config.toml
n_kv_head = 4
rope_base = 10000.0
optimizer = "cautious_adamw"
beta2 = 0.99
schedule = "wsd"
decay_shape = "sqrt"
batch_tokens = 65536
doc_mask = true
steps = 4072
dataset = "wikipedia_en"
Each number is 500 + 25 x the weight over its row's rms, rounded and kept within 0 to 999. Layers, rows and columns count from 0. Numbers have three digits each. The size before them is the row's rms in percent of the matrix's.

# layer 9 MLP down (transposed), 448x224, rms 0.0519, rows 381-447, columns 56-111
102:550503455469516477478529521496469493479504496487476477445516522557488468525477462516497547541482494522509530503513508498486492493497471499494479468456539479537510505486
094:520540506458512493487500487483509513545488477495521502468506535504492511522494506470501489512507498463510468515488488521457495522472510474521537462519481470499497506465
103:487494510502486476488506466493501495498471486514540520501454526500467526471507461480489524484523491521498530512465488482474496478501491491514485489526504523506466471506
102:495470503485504523508496525474518537502508503467441475515528503547512515540496501447498536467486515503523465514474501528486523484510484520442506472573550499523495524480
091:465425510465477517511498526509530476465514506465496488495476520493528510450501496524499509463496522533497493511519500536520551486500499455519489464503519474454480531521
095:507540463460482518502521454493509462498468498512539501562492481499555491463466538474475482479512523511506480518494497445528512478556503528532496473480495491479480526521
096:505531458519471518467514513488459495546443489532548509456467520503474493473520481459491507531516499482483488515504500472516520508508527481511477515550525514500504495508
105:478515460522485512512510485529525519505492536503520516448503428531523508535532506513498499500476519497490473548477496547517508493456533501500488467527510469466453516498
109:459492523519525498496492491531481484519508509507519512502497495500498472502492477487495494439528507476498508479491434500497528465536465515472506506515444500481487493433
099:496429482490492518508451494478534526461434446488503509529513486465493502550473482515491521512521522513491521518535470474535563511504486516499494506532518467463485491510
092:562525532483470523507488530503510468504495509511470515504544480506478496500461515483480482523535515515531500558529487548516507490477506503535499496526483484526530484514
081:522581499489484478495495486531503482496472519472518545518514526492497503497490483512495518535502492489497502466517496471483464473502511535497524473503516498515479479498
107:502489555496521531515415541512521508484496474536529494468491502522499508483469541480544513479528514512478505523498474547545504504452477497495532489457498457521447503473
097:467516532525506499504491541519460474536531501467547569522518455491542450492469462479488472478489521428513501475523516452516486513527505480486511513522509526511522497529
098:497524475505510492468504505471513490490511513508487540532476488489500510520473485480494534502470472476549478493531525497491492484527521506457527476455544476463500491497
093:477508486519507473501481484533562446488530498448512537487542525547487502522515510504517478521492500524482477456532467464525506521482482505517485529478442511515482447474
099:496506484471474498516497506502480505462503532473536479549551504513480542514507505523509482490515511521512527461462454449529502517492466492505488516450526489502487531483
099:507502525482463507486533522506437456501516470540502521501456503527519499514555497498465541433534503501483484506474503504494516479518474515478471522493500467471518578487
102:464481463520521523511513510491487486533523546533545518509512511491467514481512526509493547525480465476513528477517508513486488531494577521501518480512506486501460489502
102:536499507467552538495446487516477460509491489505523492483530517493534476475464475503515554495512548513522530519501476480479483491478467495468490501488495470520460466512
094:464479500497509487504542483498493495500478489500484490463484478520530516531475507541510519528523510456469504517511517505453475479517464503488525521518461490468478500543
090:477484528539497501527485498473528532485496476504488494520524550486482500485503508497502534566447477511520525489535532512478488534530484525496469525505512558489488523525
084:522504508482492512503490474476504492524564480520537482490530493534507493496497532559498512481534516537469482492526493511474501531481517485527523518479469492487520494456
113:499497494507507491516503500501499554490505463454498513479519551526466529515527481516517514504521531506489546492508512486460458484482477534478514529505524506505522473501
098:497518545495479494522479554495487491490511505494492515491524465503470482504492494519493528500501473531495516499511516472560508547552478484513474506534505514532486505486
103:521505529516486529473492465515500466490538467492503556495518527480537525463511495480508470522523500547489477495486507583524485532496454468533477492474510505519504488479
103:487468526486531495506523435486485495499508484491529457515465499521550492471517459487515497505477490510538500475487521480516496507491505519555525526500500530510533511490
093:511520546503521468518467526464528505532492467479490517522508490519475525485506506520516473492515495520501506555470483507507543476543482476488433482486528500485538507531
110:476580499520483490527512528488490506538491506501507542502492493497478492490474449519513493516496487535528468504502478522472533490475528484554511477470475526499470491476
104:502494503511524493497494501553541510490540473538479507515426514513508517474521525493509488553497493473459509459453541513514529507527471512483512503488519476467475520536
096:525487480495516492502518504465448474460495471502532545473464534509497516487473520518487443506520509480495501502510497469491519492495490487503499483466505472496503476488
105:479514508491469467528500529527503531518492563495485509504500477492506507473514476511450530501483497499491431479524472513484482433494526457512439496482530465500523513496
102:492458470475529465517507468538479500443491506562509472497515510493543539489467499493496498514475473510538501520463497467535449483504491529509490510514499488508504508508
102:501478475489457473512487490531511484486504487538589517528480490507453515422464512479505496496515473500529471548509496527497508537533538491502527469539509465505486546498
092:506541439459523503486512503517524485490498513486495552450511518525476452496505461513499523514520466527496514469526474470509491511529523506509510480473506518539462460522
109:524481475473479497528475494540478474484507484528470513494503517510526512533492482522517534503453501516463470506513522481488448466503482468510482493553522501487474467545
097:493510469551530485489491468462491433435530464487467518521512505505525494499477523456498450514547483497455510468520461515504501508472476506496523497486483489522491514480
097:509506509505507494481494489460502502499518491471531511528511493549522470474517467488496505474472466459499509472466480439466513571492463502533527504490472438533508497521
104:518524524489465486548420503454466495498520474523529555517499488516506519482504529499472503461513470485515451477522437506514483534511529492519481505510495457493543441462
099:497512472466424446531521515497508458541517506486481514491509500514509502548539484447481501508493485494481541505483514501514492500508472483518462510456471495523498517520
099:523452477515512473475548516476555483490510486459487496524528490491494471520523468499473540500473493494450504464484526499495498478527463477499494469494500494476485507522
103:477507550503574454543521527519498491507494525483500496501551516452529488511505497491522529483505520452477494518524467500493458526515477519528499444515514476511479502535
103:510482494502508466502511490498535506523486480512463488543492537447518488469509486473550479476481496486529521523521475468509521527504542492528461503513466488502499515540
093:474511524476493503514493525510496446500525476492495491517552493478456480489508478497513492503512484505541559490442542522469555517501527482501526547490494496528467523489
103:510533463475465507480542476496477493569473506488485523525484509510464505540506487527516481483516501493499492483515456472496523450542524506450463493485454500506484494440
099:512478499507522455493527485527527513550486497484484451488445517515509496473499478472531443527498505516479487500489504559477503536506504509532498524499513475481512496496
104:502536504462489505499509468450519523479492493464492487486485554491484495503529550505493482446510545528466545507478480523501442531485490478452498463500504503550516508525
106:475532508503494460503515502507469458478493486503517498504527519475502521508464519511530499473489506533463474474447543483503509503499483489522479496500461452477439504470
103:535531529525476446498501484493511517492503487472494516499471544491512486518492503537491462484482534503488486514494484527451468490505487504531559477526511542545483465498
091:487551532520478482534528476493499521499513534508499503508483486498516501544511562496494468511507570544459488523473475575523490486482483547501488536504482494513523462503
107:527480475509531513498505514496502508508515481488470499485479483459482480480495487529494513485519468495479495511479514483471529493472543506504491497497491499456490506469
104:479520489540486501519503470461478459473514493513493520478554540527509483503480486508472446500519487517493497533491510493510511517522545552510526491483467515471509487529
104:491473488467492494508530524516451454521513491508576498494481495518506521520482483445491481480482489497524506494514523512531514471540474534477495472535439531488488520485
104:481526456505513481493474493515485470531509504475478485458490520488518455480531508480478507505473544482519487536494525514457463508501520455480489509472507515512491501485
104:492491467536520487471499477532534469475450506512534419515509494528474554496500513525488517497488505489524475473532470526491500491492497481520458527486510532480470486508
107:519508525484472522494545447480482511476528496462485495485519507497488508529497507508532505477502502512531546491501522503492557491506505490507472523507516465511468522498
101:497479501502472518462452524533488500501496526532452506526458479458489497516502503506483495500457542493525497522512483510447540515471539517487516475475525487511480509509
102:538560521529524499486487514480507518527515541524501513491507460473490536497520477490459543545499501494534486524525498478519466482541537527513503513523439484488529478486
093:438506534479493504486507448483453552490510484513491456535520525483477485502483488489494468510504523529487503523486532498516472498476501511530484472509444509493482438508
102:535508490500466514528524510532503543458516474518498472499500523502488539499523476513506484481509473512450453547512512539516530489550532554510483485476520530504517508556
098:506537467517503468529479499505491514514480537457520483508486538504530503512527529476498515501543501515506502524524481461496544514511533493474490499499513516467533487501
099:484487530533528531501467532500482515482512537480480462536490527498512483546490499489533494512538503498522505505496519506491454526467516519487478534488513495494514491496
100:481573477494487459492454456501494526477519480435474541483502500469496510491524485528530512488499503491477512497515508516524463511531476512507463480490457478492472463533
102:538519506454495527527495512499485472441492483470517436526483518464500485492472482553512488502468501500477520529505551447500492530516511501515527521521534503528507501508
099:470536465521501519546520473462514510510480495522515481497471504501522511467484498494504463477496490533473529484514488493510480490570499488513515548521519470497524542508
103:512472516527467515568505509514529521497516470521521465576521514499496516517463530523511491526458485466512533470516544561532475526507493473524500472532489526510480532497
093:471469499504496537496523503484486464561513501459494507500483504487514481488458534494515516487505512501523477508508502530456549492454498499491530496486496514481498540500
# layer 9 MLP gate, 448x224, rms 0.0589, rows 382-447, columns 56-111
099:460496504476487494483492520519511500505514499510491455499523517476469497505456495513507529540495495501537478500490482542506480524476536492525445532537497484482515515536
103:489493507548499502503520494494513465507518506483475505474533475527483454535476479491485493500486490529512498487481505505521503521496530491492489492507494453465494524484
100:491473447525521507497470506517492473483509476509507513534494509465480439529491487512543486513462500512485474475526493530506507478529490430479460492490474474466465511512
103:427515544516490486503530519478511478487475481494488467505518494530520480507489510490495522518513489526482456504557481500514470475486536474478528513518454460461510492495
093:510492528469561519523493489503453488468499524511558493529501434504503492476491521517472474492508521512492513498560491490531514491489509500540504482497441533480474516510
100:512491475504535487474479506537469445452493473498462492500541533478516430501500506511519521501462479467495440519515507519497505477493498504539442506498538495447492473528
098:530485491517547493524517475485466506490511511473512456537480523438485463466479493531544518484503485503470495504470466490503495501503497545530500490458487504502517515550
105:523516506494492475466494492500530487508484492453472493519489522495522470481481493486521449484490541508522482496466476531535495499471512528444496484475475581514534516474
101:482495459504498490489503485518501473460474495479469535486505509464488519527493497493495566517484502476526514517463503517548497474500479553444491499473538511529494487513
092:511492489543570481528480483552482530463521491477537458498467508496507456472516497532480528500526491485475544468440504500508465485525486512479508524499478507449486463539
099:515527521532497494518460495545454551484479484476576506468504482517499517523488499509515515532491515522513511460527478482493485498460460525531537544489483465495520500493
099:491508464504482544512510481483518490466483502488494537545534519492491464520484542481458515514490477522498474483536504483519440520518463505543435487503492516553510511481
092:515488484514497477545518521461450494521467479483490445481471496491542498527478583462538506482525453492544494531530517517510550476470550496513533505418519456518493538507
094:529512466516486446478486506516506514488547512502503511517480497488474546497477514513521525493500479503517473491526486502493515484510503456467448521471518480485547425482
096:488523461472513478479479506517531508526481505496484517511473550533524506505523488512448495481532528503494508481522504502533508460470533467519512513484494495543491511485
103:498532469486533526551508530499522512529491506491517536527514478504508465487512536512515481517491473488562520497511471489488474537554467498431539475503458501471481470470
098:487479518494524492497503537547463516504479488504540517474490517513528505509496522482484536525500548487491497521507486472484491480528481461450506466457506469507541554483
100:458490477468505483491546498560526506536495529475488505502490504473508506467506497524494471510506467509505479523485516484566510475500506487533492515498509533492505470477
100:460500485528479479531506506491520475461489492478505512444510479500498499526501484499495527502525505506520562498525472538522488502500497495481477506496525482537498497527
103:524507504496513551504535501521502495528511445496517489516479457449497496548519466473489496488527458464496485479525499455496526489478494538511473451489532512473507540519
096:499532535506484503499469514499464508451450491499492488479472498502506504477507468496516493534496491486472521509483475494517466512485517497491468526496471510480483523551
095:517554538508491478526463471487506475534499493496514555483485497507505560485487524470439479520517485509508511495530487478489501499512492499510509499501532521506502452447
104:475497523498488488525482501501495471493497519506502527482443466472523516474486497460483526532543502472517514519489482503499521494444512473525513538524491468496512489550
101:470532473489521462465551526483537510521497540495477505508457492497496522495432520489543469495481497519519475490534518509504509481490498518500496510488513558524492498531
099:492490490501513509489496497469460473499486522471466472502477527480504469507549501537461473498495519475505507530506483470497499498517539474515476506512486494501507497483
102:449479466527517468516462509543498508528546495515496508490503518477523487516461518517468525489492522529498499498505526476519533484458568506512485562448464480538544507511
096:503487532520510520525515505497519467505516498481488457509543485522455513499495499518525510506458484523475498558488436484508488474522544455487443477499515492449535496488
107:461472505533541495519506504483506492536496507474491477520496498462480465475504550510536503522486516490528496489490540521520506505482565485470506497463481509519523464495
098:489534516522509506530494541490479537482478481452525550488517493506516522511459486529488531527531457498477508452475520512502470502496493493525497495468516450514512476514
101:483501511515518490514492507439533501527499494472484500530524467525518494528489470494523482498544518480550484439481498468510536520523519488480512467454509476504531523517
103:499500487512464495482527519500504482567518492481532523515479527531506515490475482479502470518481514503496495483487525469493447442489528459462535487479534485495555482510
096:528492470536535491497545536534510462542473493440512498535542489511502532449482522471491512523479518489491524472539510470493486527496481498473485474527537495497499500502
101:551525511458464480536522486560500464472469473470452536491513506503495492483499533484524474491501503526471501557479446538466485510468549517489504525498513539520535499498
101:520530503514537527523499525534476493500453446500503498546513481472511495483505469444502514478531523485481509524479419519457480521515536514491520457483494534473525506525
103:484509503494457524476516475534502488524472425509505473476565526472496546441514527474450524508516485493511447559524528472477505451504547466537467496483515497502517472505
096:513555527495507543552494527517487498477470510466476476463517470538478454494467488479506517489513515477524486472499502552503514467491472526512514527501513515539503513425
098:503503475491507466488505525527468527510471469513518510536503455485514514479484509526497571481518520502509498457484481497508471525452526523515490476518517540471510499517
103:489515501507493507513488492484497454534565471464473546503511506519489540484535516476467458484515472522500435475514491544526524455462465445500526483451516483529515525464
102:509545507481521558568472483441477550507456490529535511476469513507455488514457545534506483502497496503525501503517484490487503496523526463474500508554524485483475527443
097:462551488478492506564500522482514508521456512512544493497508468510469474474511521507497530482524497471519503513507512516479546498483524512534543498474496505499518518476
104:486522497523513524551492506475480509498490459497515547499524456490516499504414516529494458495489462504544476488512476488479489499480505484498468523494505487454519477480
106:479556516514505525487524525513512464489509494477511502499454466501450515537486520509497497520531493497541489476485521502539490511520466508536520479509517506483530517506
095:457496508503496465514521478470475490508490545473474480541529530518494463534474510493474494487487512489507499481498512522547510493524518482524480483475473507509512456493
100:436502516466510530536502513472513520508482507503493476454496534531501490506456484514515535525482515478506497515478468499507447491498525461508477502476551481504533477504
103:473525506509515482498497508550460497483490505482516489473444466493486506467523525469497516500491473488566462485501484485446490491532488510493514496517504480509516485515
104:509486491522525474468511509481507482493479488490426465511485469517516503498490474475534508541497494484462468521497489529483493529502495507570491490504473490474520502498
106:486541478525483492530524488461526460522494480488491481479474482508476530518501481500460515465473499518520516463499474532477459502569471502499481504533497565538512494517
095:497487476515494498494471483476495485457510497501511478514477499472515537496447494501489497523491442476518456538495469515495474458526522513508506511471496483465542538474
097:470495481518519505519490466512494506496520490487507468521532495477526505540486543504500481486501477503477523508494553496470541493516495497500516472512519474516517489474
102:493475464516499453531542508539499514515468500483506464550513536457541491509483505495501496474542485495518526456520531535490471472509466475474451531483513511484573522509
105:514491500496509479528499524533524468492507471476568454522451500471512487564495495511499476510469497495502470492478454534499495524510482471485486539499480546541488453509
096:543514521510497527525527523565529477491481489500473511534522434410457502508465543527505491516475461499511555487522471475526467499480513481468497492497517502521469505478
104:480536470479520560525503477531472447506488496456530503482517491493547513455510491529470459485454508492531512520495512514503492505535463489522497547548521525514519471467
105:470492496512515506537521489512440506493503530521506516496510493527506530511494489515515462531490512495486501510496456506495498491491479518529501522509536501512580443529
102:480510495467528511502483501440517512511538490474482480529473434496480502516536530533482507487500461510540472486545524485477512538459494457492512540458485509525524507489
101:472520533475478484528490485535495474506489510491469506471504492510507530506493520491502512542483477497477530537489486465512520506493525466538493522522480512523478467507
104:518491451508515497501521491547512480479477478503499519498509487520542465554480514515527524528523480516484472503475513531489506490535499522541528508467489537454451499499
103:488505564530520517457522477528498523504490531470475514538470502468514495510476476493514503538516477513488455529461485483534502516474537524483459533555493493504530451529
108:498500520486530550528494488495512473468525472565535501499508483517488482485500551502467507492512473489499507497468509477490506519528471557447515494442475515474529513516
094:454486486577454455486522471527513488523498501481528511533499538525518501509518523519461478511495484541490460453485491493498510506460523440438512519474513494469519505479
100:537512516503509500533523477536494495504523499456463526533491517463526511488506485476492505515515446484497487555537497511533492529507519489513509497472510484504538461498
096:527497490484435527481509515519497495510521496429527495467516496465487484519524488517516477464555480507482514511473503513517514490522533516522479521493449525534517504487
107:495525471494505472505487486510478507483470543483513472523515511478478461495430474468499495536521493442549492558530500517504529522513493481478467527483498499523493506476
098:495547488492541496559480444474467517516524510547471517485492487503527513507509517515482530477507458479474552477525528469448487511496484503515505526525511524470526435511
097:508491510466505491463482486530466514504508522483500493452508531493497486484525482523539483472513456526521495514495459471506513459526530525500534491510527491466451491475
099:474481500504485495492553505511498499494484486502447461491510485523516482490496497495499528488508533507510495521535473475527529518529537486518495503547462474435520483475
# layer 9 MLP up, 448x224, rms 0.0597, rows 382-447, columns 56-111
093:520496497502496504454522521496492498474482475509475525512442478532449501505475514468522517492483480478468513510467506479505529507553476452546494529476480516503481506504
100:480511521461499499482489489537541542507465461484476525475506510489492504539496504515503518459445495522499534489536466474489500448522526539498475492488499494485489534520
105:541476471541498506487514526505476475523529546543482461476558494492528486484496511517518494517513530527523497530491482473518481519480506517499491546479481500525534530498
099:500499481510540524473471524492429496528516481514488505484451528508454515549492502480492506509507459504530502484482481496458455487484555504582493505524472502521521499498
092:530522532499518562552526542499526521497505549531473505537505506462523506545492517520499529529499490504485508488508498485467486497529543529470515497531501505498498481442
093:528490536485521517472534468469518475493565525486528502516446511511471495497487491535497542498549503510545526491497515498500485518476511503489528532500469522515526466484
103:492492532512493472511482493468500504518521533465478497465479470509514517521493507504495544511537494507486457525471501502450502485473499500514534423505490493496522513515
107:492522533504497465511449532551495508468528512499503502528500518493526500484505483447507518466559502484500438495494451526509455531491509520523489557517458486515468483554
100:496522516518470525536524505476529493511496585516484551444539517549517529490523561456552449515513484518505487498488507532478480525481534513465505505482514545496457518488
091:531486493499522519478502518480490538529523479497487523533486468526563514474521472515525494505481530475469499449497519509455516511519470495451506512485573475495476536499
091:524438499489509488465497501514494537492541508492486526495534453496498441510531505456505509514497535503481491541470551518519517493546475439523485492489500488508512513521
101:479506558491520529496503502497491544525450503510482482477496524536511479523484530494510471504542558505501460481506508526484487522489483494492511526495517457499486513477
097:453495547478540457494476492444511503550503491519472468488517523505485483520473496479481510506482499472525482449511490484485529522506499549499512472512479482469470509494
100:459536524499526507531504528511524510494464494511515505508511496527530494511470494495471449477458485457502490530500552492501476474472519514479516491483506489505482535461
089:494490478450496506468478531522439489516505479564501484499492509473531546475515536510498527497515498475515491541472534536497515465517472433505450549486517485479519488492
097:527516482499521457552497537506485468504532462523535519494489479467526479477481530478470469458536531535476449496502471524552513480480512530507502476559458533492517463522
097:529488505513475505529428508516516498469508515480514494534447484481522469543500456488487486566451520509509489518492534524553482448525479524509470474474495512476490472501
098:506500501514496480486499481456486493541510490493525484489495475521522508509478504450525501507484526505500478521474520476494510495525540483548504510530481524485493526468
100:490510451535516491499508497475486526483484506483491507506485498481459507481493486522485485548492498470514565531491521514507517490456501485460472498505474516459432523505
098:504511549476480517488495497449501500522516535504480469507533506488521472484509517500485520485492520465511534501504497502566533497460496503464564549545496536526533493497
093:549475517422494516469496475527468475502477518486492532452514483521489505525502487487462468447525529510500474494495452475468556488475502520496540506498486490525499502463
095:518441528518523476490498520520522472527505480526533463498501519487500515533490549486479546535523533509531506455522470510526531490542506528520484522498522519505505497488
110:515503471522509530498488515524484538475531542478517479500516442461494499491471504454513502504511482497494501502456534506512503523493517508521533514505506509495519516519
097:489534522539534516515491526463494516493483466538475501518522490528528480486486532515506487515500526483529470504474456515499500523524501503469479527534521483522487495521
103:505511517513550520525465505511503503527488501518493509473502505565480534469517460481473483487508494531491522484501455506484459463488534491515464508508484513435477466495
100:509505502490529451445523476528499529501537521488511543565479479521448546494476500544460523476514490500457512523501511515505501524476504478489473512485492510519463516513
100:476513485489502485470514511487483467485510478492512458510477520506489516525499479466505533506481478497491490507498505510526512479499498474488526507492532514526494502538
115:492501426501498505536514501498509453557549517523511501521464493489509485463489453535496502509503521514547460495499483531507497488500507477498470486476492514517510467501
104:498519490495476472497488513508469509458470458472514510496466478549483486514551520494480520504496520490481503484499533462502512504512473478475482532511517465485444534558
091:461516463504464487549494479487526546497529575529478507518514473514493477492515493492493510508473495486496504512514509487514493524527484501514546525526473555451481528509
107:471465492545488490529525522481483488496515507508521502465542505534519471552484505502489500477453529506490471470494518448489533476483531498535516492506521458470484501526
104:556488464496504521504460511479490504501417458528527483493528525559532500509506489476557528492511480500485495489451520455461513463514448520485481524509533498498491502504
103:487492537490487486474500516484518497477478512482488488474480488509516512520490510490436487504525495518505481482498490504499450498480476517508503515458491478522498488502
093:503445497523445501478490530513470487476489467494495417522473496495511505496506533523462486468493482485498489489520494503489484509476490447507474507503497494468522547525
107:516465508469528496482506523467537583479482484487503496459481501451467508497501500502483476500457531461516520506527539536500519531478478537492483511464504504487525500508
096:528493492456522457505473450570475531565460485425506465461551479497490501461491516499530525466472519491471528500504514499527502495517535497533485482524488497510494507492
099:519485498462480499479555464485442455490539509519488553495478503492462546491538514528520516483499497483494503509504470478528520512496425475498458473503515492523477489526
102:486521529508509509492510540498507488514484480505524491455535500446484494471520504532495463480546455528515528517452466499517503453497503507501450504459494531490471476528
097:493481495511539428479477476473449504481467492482500506502470456517480526487497483509497483515483518536475543465537485503518543504491523499466475505484481506495533479539
095:515555498448500522540474509542502551486508483501468551438488504502522524481537493527498492515511479499533577544509553541476519458493532530474472504509539484503515497473
105:540483471468496514514516543533473483525511506523482477493522490479494426545488511478522448510514456498475518500530480503459498464501506522509470506503476483528473504515
105:499506522504536467490520526524507495564461460458471546564518491512517527490466486514503472550492497496474531525496456478512492536514510464501500514502503493488479545511
094:487474460508487495481481486494505496473498487501480507496532537507474527495524540505451502482499524496505505509491450474498477497513462483503485495530517464498517495534
099:575497530515491487534536512482531536505464507513460485508471519498501476522498528505522497474520489489513498482507484525512498487467483521510506491528478501525472489482
096:460495496489539538516525523501544510526510482482505530477487530512470499482504562525505505495470487457541528498466512515475490489474499485479499490458506482508489542519
105:509511529554515496509502485513459490517508473514464510508486492504490489507449481491510490532438495492453511495506538521490496486526503536499459532506470545470455484499
106:469475530489471493477476487491491492544507483468439475503488499482542495540528536484507522476501462486476517511498499528495463539500517483503493531514443521539465513495
099:466478464471496504468506509521507507462494499539478512532451473458522466481475477500504495492492514443496522488494530510491512510483524477548512520507494515469485546535
094:506506500484563473487513491456479490514523483479480515501504496464518519485538496483536495523463509548501510517482497528475522522486531473490501529458526494476440459490
102:497501527466535514538546477528455516500473489542534501490512490464528513544476522518450479503493562532496497498493491495505479508490471500477487527515521516533497446525
102:510454500539529506502504565500495543544519526467493480472476493560448484464511535539492482510486532483500539488478489515569480476507492464478520497483500496481486517479
102:491508487503487517508532533558537506463495482515480513514491493458531478461539509565507487496515484524496496531471456503551489513518533508498462545518473512515502508502
106:531487457532472464508513483529528517504528491502493493505459534545484489544490512540491527536493470487506461467476551492511494456489472515514502507445496483498510508499
101:512503494491507531492562558527485470515466492510487462473476431514509508525489513508519498524481514516496504511482524504475502495527475544525533522492485505520514470477
108:443457471483530515479510505524518512498478472542494517463504465473561497498506489488482544510501487516532487522471510487508475501503479487526486485559453493469500458497
101:517471530533518490504455565528484470464466493527511485457496500497477484511504472490496558511517511510454526527459462520507522503522527481486514478472493512477513504483
099:564453482529496515488493501529494502436498486509535488531523497489547481553549505529534489491531467519508520504478517516485512486482467496500510503484462487471495477497
096:529531484497495526506534541524506456511515451486479500550523469513489512500510473494513511466539468450489503459519534526499512494552499464463497523530501498497493549516
100:492507452495534496495528476524455446492476499532535490467505536531496518517513508490501493467494493526458478480499568473514456468543513481520465502466518465512462490534
098:486509501507475523457489478524475490527512474533500541546522499483496522482487456509495506478491478500484486513522525508485515558505485492552456514518508484466523448486
097:467482511459487502507520534508492498489527548491476479470509522516460468516457516502520486512484474480525506468497481503464525484453516539457488493499474509511493539511
104:489514497484498496521494482519498515519510528500471524500479507502504488486496499521486484500499495499493487461503497514535458556483494467466497533484506474460439466540
102:581502489477502498491526491468510463507525514474479496499485497502518485473510488477500557497500468549472471499488506538518494547540469525500496509508492508519507467517
101:526509487495520514505512446525487500500532493515484513476452491486457506576474484511529485502498478457494484543507494501502502467520458519546491507477502473567493526494
092:502491516493506512508514492497527537480429478533500491491479466502542480458465534483527478519510494498472518486542499456493477486497487500528478547496454495509510508559
108:467514490484541488514513529518502528527480508490478475527470503507470519550484456490532516481494494504525509535447497522496521526501526463535455504466504512508464487521